python train.py --hidden_size=160 --num_attention_heads=2 --intermediate_size=640 --norm_place="pre" --norm_eps=1e-05 --positions="rope" --attn_scale=0.175 --extras=["some layers without attention", "local attention windows", "gated attention", "exclusive self-attention", "value embeddings", "hashed n-gram embeddings", "a smear gate", "short convolutions", "an embedding shortcut", "capped logits"] --optimizer="adam_variant" --weight_decay=0.21 --schedule="wsd"
Each number is 128 + 32 x the weight over its row's rms, rounded and kept within 0 to 255. Layers, rows and columns count from 0. Numbers have three digits each. The size before them is the row's rms in percent of the matrix's.

# q: layer 12 attention query, 128x160, rms 0.0401, rows 118-127, columns 0-159
# k: layer 12 attention key, 128x160, rms 0.0406, rows 118-127, columns 0-159
# v: layer 12 attention value, 128x160, rms 0.0402, rows 64-73, columns 0-159
# o: layer 12 attention output (transposed), 128x160, rms 0.0354, rows 64-73, columns 0-159
q118 107:124102124117077138153122154094103119177096149171160151148093187119161155149130134159190056090062132169205119091121139107105146108162150159093167168109168109130122098095108206067130174121073086105184155158127122140108136181104100163121103075107120107157096105083151073137103144111125113142143108106133097053157166157111127081105219153094121077128117105042114120142124129100125148100112138151178119178102112158122160104138092161078101157184136132127110107119149129129117109172104090
k118 107:137112117132093123111120156104102116171076122185162164126076188131152149119118159159180077111060122140202126090102144088105154106171148163107175165103158101113134092075105196072136164141090097087185163203155121134103140153112104163135112099106112079158108125090135057132098151103151116146135118121143098071150177164129131080106197155105124080121120119039106133147136128115123166086115130145166105187091114186113173100145090144071116164177121122123112106123138123149111108168116092
q119 116:074101126157138117078145136072176085074130158142116157116112116129150092193130170159164164129094102106115138132169064123158133094089122071148150179148057121144136151103124111124094103146099117115162124164153100174121125060153099155105117143163139125161142129148129155155095198131102126217087084087107123162139096122111131100140122194128137171061124073131116167141166133085117127130116111128117095174072150132119107143068073157084174155172058165180108115108154129131173129177125192
k119 117:098120120156135125081150114056155102076083212121107145119096140144152090185126162145190166140107110110121155120171079104157155110105113084158137185140051118140137181114109099132121117134100119116155112184147096165139117052137134154101114161169133130158160138138121152141113192127119143215099098103090109165137099106136125091123117179148139160054106071121113178138160151103110127141077109146139100199107144103119123147093079153080190160150061155165112112104157118104167109169133188
q120 110:138114118133129151131235144161136161069140112112158088166107105090094112150125148177135132132177100114154180121134085105097092152123086104118079153130162093147162133077131112091103134145148134198133139106095101118122119160114128166165102161173118138174182152081196110170130159091135173156117145071139128123037133068140099149122098106098140103161110100111101106095135124136092111152120120136098216110135067153117205153094116122153128119107108122159096155100168152105139182116163026
k120 112:157132114141130155154231139149138155072126099105169109147108128085098107137109155183159127134160110153159159129120082119101087122132115105115068151140149094139141121078114123094120140148140144203134143078094087118154131164108128160161102169167117157174179149076199137187131141083138179165122140092130134099052129081116099167107111084093144091168118099102103107080130139156097122158151144125079204097126079164137204147081130136147119119126112123146104141097161139117151184120162027
q121 114:111093150118117125158067164132171101118151125128154045135137121115129126131093103121064158096121131130170087117127096106127121143119122144162123167104149082092138099221097109161108142114106114104160120122104137106140172073125130150195096165160071134138158121125123119145126200183136166143160172128096158117170110124105054077162150104098062163141203158142166151128121133192097122151223129098136106162152188146132156117091142181124090113081117087093135098126105065064104111120089110
k121 110:127064157117123132116094189126162091078107108139152066098101129124116128122054121124071177117146130145173114135108102109111127122134141148158133157096160072102152093200101103168110140117135114089159129112078122083151175092150134140222117162171075164154164121131139109114139178183153154142183163130121151103158110129088077084148141102101045158128190153129168152148141121179087140175208134125127100152150177165116148133101136177125088121088116105089144055131097111085106101110108128
q122 111:098093093046092089071112137123129128116181119125218107133075131129123083150116098169162108084079120116169122182146139137155110071121117043172125104104181146167159091180142120114106124119074155090115151156135150119118082183096079056160138139134106091165155135138163147101097087130163112124128141141134102184169122149120143162155071107124191079116182121143150132145155147159114138110129096150159148166133060111113093131122075135175157192074165088112103129158104125150170123151151145
k122 116:098134088048103109092095113124139121132193127124210140163067145123129073145134093143169097075098129108166115180132141135138083064106102050176134110111173158175143093165139103102113120118063151095102135167130148126124093160115084052160156153136102084170156144143173138104120087134149116142132122163114113179176092163120151164142072101125188085121175129137144132116163113158110158080136101171167166157161069121152099133127087140168178189087164119132105139144088136150165126143160142
q123 110:096162101155075135142150114115135170157091110175126163131123151121096128109135110196142120112138128133075116116050102138116143133097085133134120172091111125153142173162077143153151081148147157154070121143166132131180050123121096192145163098110109147180077133102178055131151195117107123074094146140119155147059081142155066152147108125109127105133116113082123094137152146142087115137167133155114094138131150176103121116164106088128134111202097117137084148153074089133183166169037187
k123 108:121156099162100167140123169111118185167113143177132183138168141128104098133147096186125103075129137096076127108055111142133131134088087125144126179091111134147104164158099142161149094144127156165066114125158125129176049123097100188128138111120108136177079145096156060119179185115078141101098154144116118133082072140164048156118114122126122094124130106096152098130175144129096110161160130166121111150158165151111131127178102083139133122199115116147074170146091090109182130177056194
q124 111:087092135123102116109171195138053153091093149118038067097124096084068118173154133100161101189132081125156137132105150137181150108097175117111153208177109129103179107111139137163099124093168167095171162131116129137096136129082155179145087141083158145109133125138164128125164127129164124201120123157124106239118151087141087158136082095152148144093097157121106163134091177165159106132131099110131143145125149105097120115133127082141098138097117126099110115139108143125087194090118059
k124 110:069121130116097095176163183140075154096137167125045050121108090054112123184180160124152106178137081114159123145112145157152116116080174097123141202193111130097183088111149149168077107090160165097180177140117139139122135139090158174152119138078161149103121120135178127133156127111131136185103130154135146216125127099127084172120086091138138139108105159133123161142080181156170082134139101127124135161134142127098121134130120099144121138121109102101106121126104124134087178064113044
q125 120:098132122122130141118151151112136112086123148137070088171078116033142087184170164099201081127105099135165145187140142089151137150110111126193172089112123152060174095119086089159121125173138107099075104159144123152141084112058159124155146179154158158064122152121131100132122142163114114066152116176122113105128136152138091113174089133150058122166120161136118094149134150070117120101105120186147113131156121155112171133115091083071140129156131125076125128112184135119136146177175044
k125 117:101148113124142177095130152097126107129125164110075108177079126047163086210175163093184082120096107131171127164134151078134120158092082132183167079097139172071167097100080087139118122153134090111067094168143106154120104114080138118155152164144153132052123163103119101151128144177110139082146115157098126108137125163139095139164096133135049135154110153126113106145144119090110123079095129175142111152157109146111174141114080078079147118133149130083104174099189122112135135178162056
q126 112:077125112105152122127180057157148153099117107144091151168127098107106110188107116114116147116149084122108171148150154153085118112113155145111112176173117150156093097189138166115134111163187130141062130118124155192128189056119186065167171153105126133115116160079132122121108127119149169145119100092183159140106146155108082143119161085133170110150093121133095150158097119085156194142102114114080135085115083143095111110182124101120161129202127105155179096124157109079105031176156080
k126 113:108118109124123127110157056147132139104139087155109131132170088152132123180099143105137152136135108116107174151172166144073101121104156137125110169151115152158100072176133166122154113157181134150085125108118132172111197057090201074174175138115128149144110145089129140147107134113118147154135118111164165147117143161124081144141171104133169108147091144144096150153073154064140211137116102113062126093126074152094088113198139107118159144200129098155178061100153112079097059168157075
q127 115:129123212095127150129083147207119095157152111144100106152091057133048134154106168145178136158146124113140168147122093129104181211138150090151063090134148182122101172110120114123092144186143108085063136132118119129156182145117103193140105157081107126077176082095126124096132123105068167129195147143132151160132185106152167144128147167102106119150127093132084099142105164136105115152124077114199077160106149149151108112144132125146124130157084148123095160114095127173128094126063162
k127 119:120138217081126125153125127204102088155131131150098123184066069098088131183105139154141149153139131116138141158107098128078184197133159097139039103158151181129122179105122127116080125166148098087085121151119154127149183144098090179148121121095094111081166091089101130080136120108060182106185135097149141164150171113163164150114146169086115116136137089128083094156103142127093109143123078109192099153106147119138116110151114126160120115159095137131101168103094123173135092126051164
v64 103:118081043190162113127148126183066158114112135183158130091134067119113098086135123116142095121177144119112124131060103125129175160134163158119119132100106157169079183123180126146185122118177191132095111133126112129160131114072110188136122119103159155122145149106176136156079196137099119188078136068153116106106122163128121136159111139139104190118142058148136069102135189103131118184191101156138100096145125168193143130104149149161171066155109087138132126181136108132094100116128129
o64 098:150161080077157150140133101161112131166079115098122133129168142130170126126118090164156095145148143117121130148226158134074128105109127105082115079174172074099137076095136134084068117111110105092156190121065164141097058170130146136122132182121118126179160110093174116137097104112117133110167121188151189135118116112122152142067147157100148126104136194168126164124083072117132114114113146128085101077080124080165161184101146184127108146097126126158131155065159113120143104086129207
v65 108:071102117191130062170165121127077163179122152134059143147138115117210106112150153070100110089184124217122105161123137178166129144098174138091121125134147122099091151125094144160133171114141092140105110105094151199141171120154113176155171107165150151138132143105137112156122200173098169107105122105068109112134104133151068086106141132117126118152102114132128100112121143109106143177133114146135133151106109084101121109139100090126125116187103096156132159087147056064185135104053061
o65 092:123077121101205115075142139106115147110137021144150149088150163163099126133133086170136195160091108106152114138126107140092158135137133140140144123163093220140074082164121155118122092138094123108187155039111076124091084116098147118062065155135114118090126144124083139124149114110135133143129127138147134136142111130141203139090074136103099091100172172160139142147141156139140161118158128136147111199211153053144122177149106144109100106102164153142110095165115100160164145173156117
v66 109:131111156147121089161077177143195116074145099182153154075123114111089172104040135134146087162110127145073140147104178087079111149115115119138162169154136161085147068162124166181109075134075158154138125146133141103130211120159150119144167112127096147106143140071185139134120180134171161104124103144099119126210109102096104097134128092158132183121202172147116102133113126182128168113128125103144125114128099104165133147164143165194144090098136163078122101069084132086114102100102098
o66 083:119184081126067170180126079222151160153115237068098136133082135112169081108194126129133089113113101130191124098161107170131128119159092120131067094137089122139135152049124101107159141063127101129100138164178126154166035157121089160143143147137092132161130146182141131141174157134122106108102152099117171110126147118152134124105129157099128077122075103106159137120171141090092146123157123112141124088115133128094171132105150102067140168116170113136092192127165104097118119114124152
v67 107:109099170132170066180111134124101118108130106107185103160119089137184110143075171099075131058109133168154154080123133158076107135099139184091126098077170110134086139120093100109177217106117172138126141107058114143146147124108157121129053171092076129132104078190103136091143162110198145163138116117104081147100141104120142108198148132171092105103159143160116157148182088112110134156113128138173122102154148102168158072124160130128105104075134182108099129133134092144192128112141095
o67 089:132116137164219102095188172030100107112137000136098137081198169139075125116121076134157148142139137128110103179150089163151147152146190125143180136144062156141105135135066129133116097176144114108131144041058113122125111139158164162097134134193146143090145148111107089162130092098091099124164091129141122053135112181177119158142121130109146177129172132109096123121127174143133156105125143174110120168123129133097097114166134139134120115147135143143130132150128171083115134143128113
v68 110:088128040087137168157192112145217148078146160158141168184072116131159122157181160130205110093139121153135119158130084120122197099089110105130153085127135120148137092146135108181139158117134146154110070130105131172128151106109174121124146125191185094097106181089130159123098099109110110126101134060100092115175144150125108144175124175113107113131169085134126139140104099083129137077093146101178146114162100109123108091175134118071163141096183094128100098167128078112154147123207128
o68 079:089129172062103107098134142149071096143168215081104127129162176143160163127154114120056124139090162113129104112132188134079090128097144122108061180132116116171088146111143132124078133093124068117123210141125108090071104112146037138113121141125101131112093078159108185148173143130117145147145158137163136132150087099158128123132138100125130108167120218137147086084110108189117158128122148125136083171090173144161193157135133163178103123149085110142127113114085159139171110084101089
v69 103:030173120176131162143134090121195058050105168147113169121104088158112134169158143133139092073166126100087122162116078092113199155090109130115094127114126160133140141152137151148143095129176138139123145158124123109160141062128117174127100101113128143092130087167180135133143177149077150135110116029056120131086129131128139157146145125125172068089128151121134186161137096079151164141154127136120117132126168136083082130167122093121180058144151121102123137154152087190159141149080154
o69 092:137071125115136170127092148135089155132115154105189065135143131114175087088138146113093129099105163153206144120174199095153070132148106174165181144111171100095136130105094122126093152139118122221135130162091082121137122130111135118135106171150155065149101084092087112110167074138140072109173140114114080120100063100145131152109152121117157142130118106077070067143117139119164140088160121208157095145118109149151092083170126170162126120195117130133123152090123201070122112095137150
v70 100:096067163096137157154116122143131154210206105069145159144089156112171133097167102150096140138121131109093135160170135215139132085164147073071116137081183142137125147137109128137162131140104122096093129078113185094107097120152124104085048112142136149100141154120132103086146090155174143128096124109132068189143119091138118212150151141121169115160128134167086149085126152091118078076128154124171154160150103070160115108179095096152117108109182138141172113166123108201146169131110121
o70 089:112088133129203150052183193071082119096097006158133127067168142165103109173136087149169177107109141122199126141090070104156158154131187162118160140167085082131065091100114103101116156165126143146151161038080082096169179119123140133114101101158179125101130114119096112175108118116074136159164145141133082123104149144134141104144103157111102144156117159118156116181132136115174166109125098135150161132175126149145103126130141144149125117176121089157162112144129118125144110123130107
v71 114:147095047094129213126138136137148166082138068106118147147163132079134111092159136069098127122217143093098163164153138094129108124110092138138110146121100142125043126114115159119115132123137155148077105162119098124110154134103168127147163122152096091148148162176084168163141137082159136129127077088165062145111150167092158101122123153109142129158121191150076113113109128098113165085117169162113161128176164131062082201064140161146155158087108103150161144130099125068129159094201130
o71 090:090110104060104118126086108124142162135098152155132127206141148109162114125148084190153114101076108128147120108105169124067083110113158103134147093156123137178113167161130136173142169101122112089109130186130166122104060109106081120150202172081129116090174125138149112153088165174130138170141099145117155127179080104114096112185175179097149086096165128122146142103108128107109078162102131167109079132043143119070141146139155096069105190143149154178084149126146086186183104146129131
v72 101:104114088117112098075159137134154121086122134103108064101107167155128124135169104067203149137175132072140122131043119066129075156142140084189098123174139175066149149138097127104130171107163118166166098127112108097131092179165124127103137168182154108075138117099164144172220143171093125142107124092091098097143149123112112088137072095157124127123123060173125047123144107145130134147150108150141150105124158124129136134139101108118078154160160119114101169070183189123088123115122078
o72 087:156112181134100117157076143053143115121111147104117123152148111152107141157112112079124135098142108177181157139173102157079131101101118188120193131105162058129155142097098156138122119178163115156102106046148105134137176121124118122147131111100178096176134134139139145089138082129102052116123159123123070159171104103093148106072179057094177092099143190087107211142066127082155119108150096142113085129139094143159122113136131113191167097117125083106078138140104115164153168163146174
v73 103:156109117078119108165142099158027132127132098106077095114115144176156129131167121088113107170158163054173141155074161163130083107100116188133128108142130159136124078095109107117101134146127156108125158135163144102122067193076114142120171137087090136144094110166117097155082116120146082201146146144170109140152162170182174152184084136188084101159115135211125144139091141089171119109111134158143155102101031130154088096137126135160105139175088150118113085097137108129153130091108112
o73 095:088154099092097141186105098255150101096141229118119166146101123111184153117111154129065093125089152125068067133170117120079128141124095084105114140155141079176185160130183127163161094082141099111106119166139179125122164074130053163133132148139120094141127134101159131125099132160137184146100129139085192092125087102152119130138168155142149149065108128073119101094109121162146117129112111093136095110111182135141159130148134121092155137051160101100131145115138084114125123121120129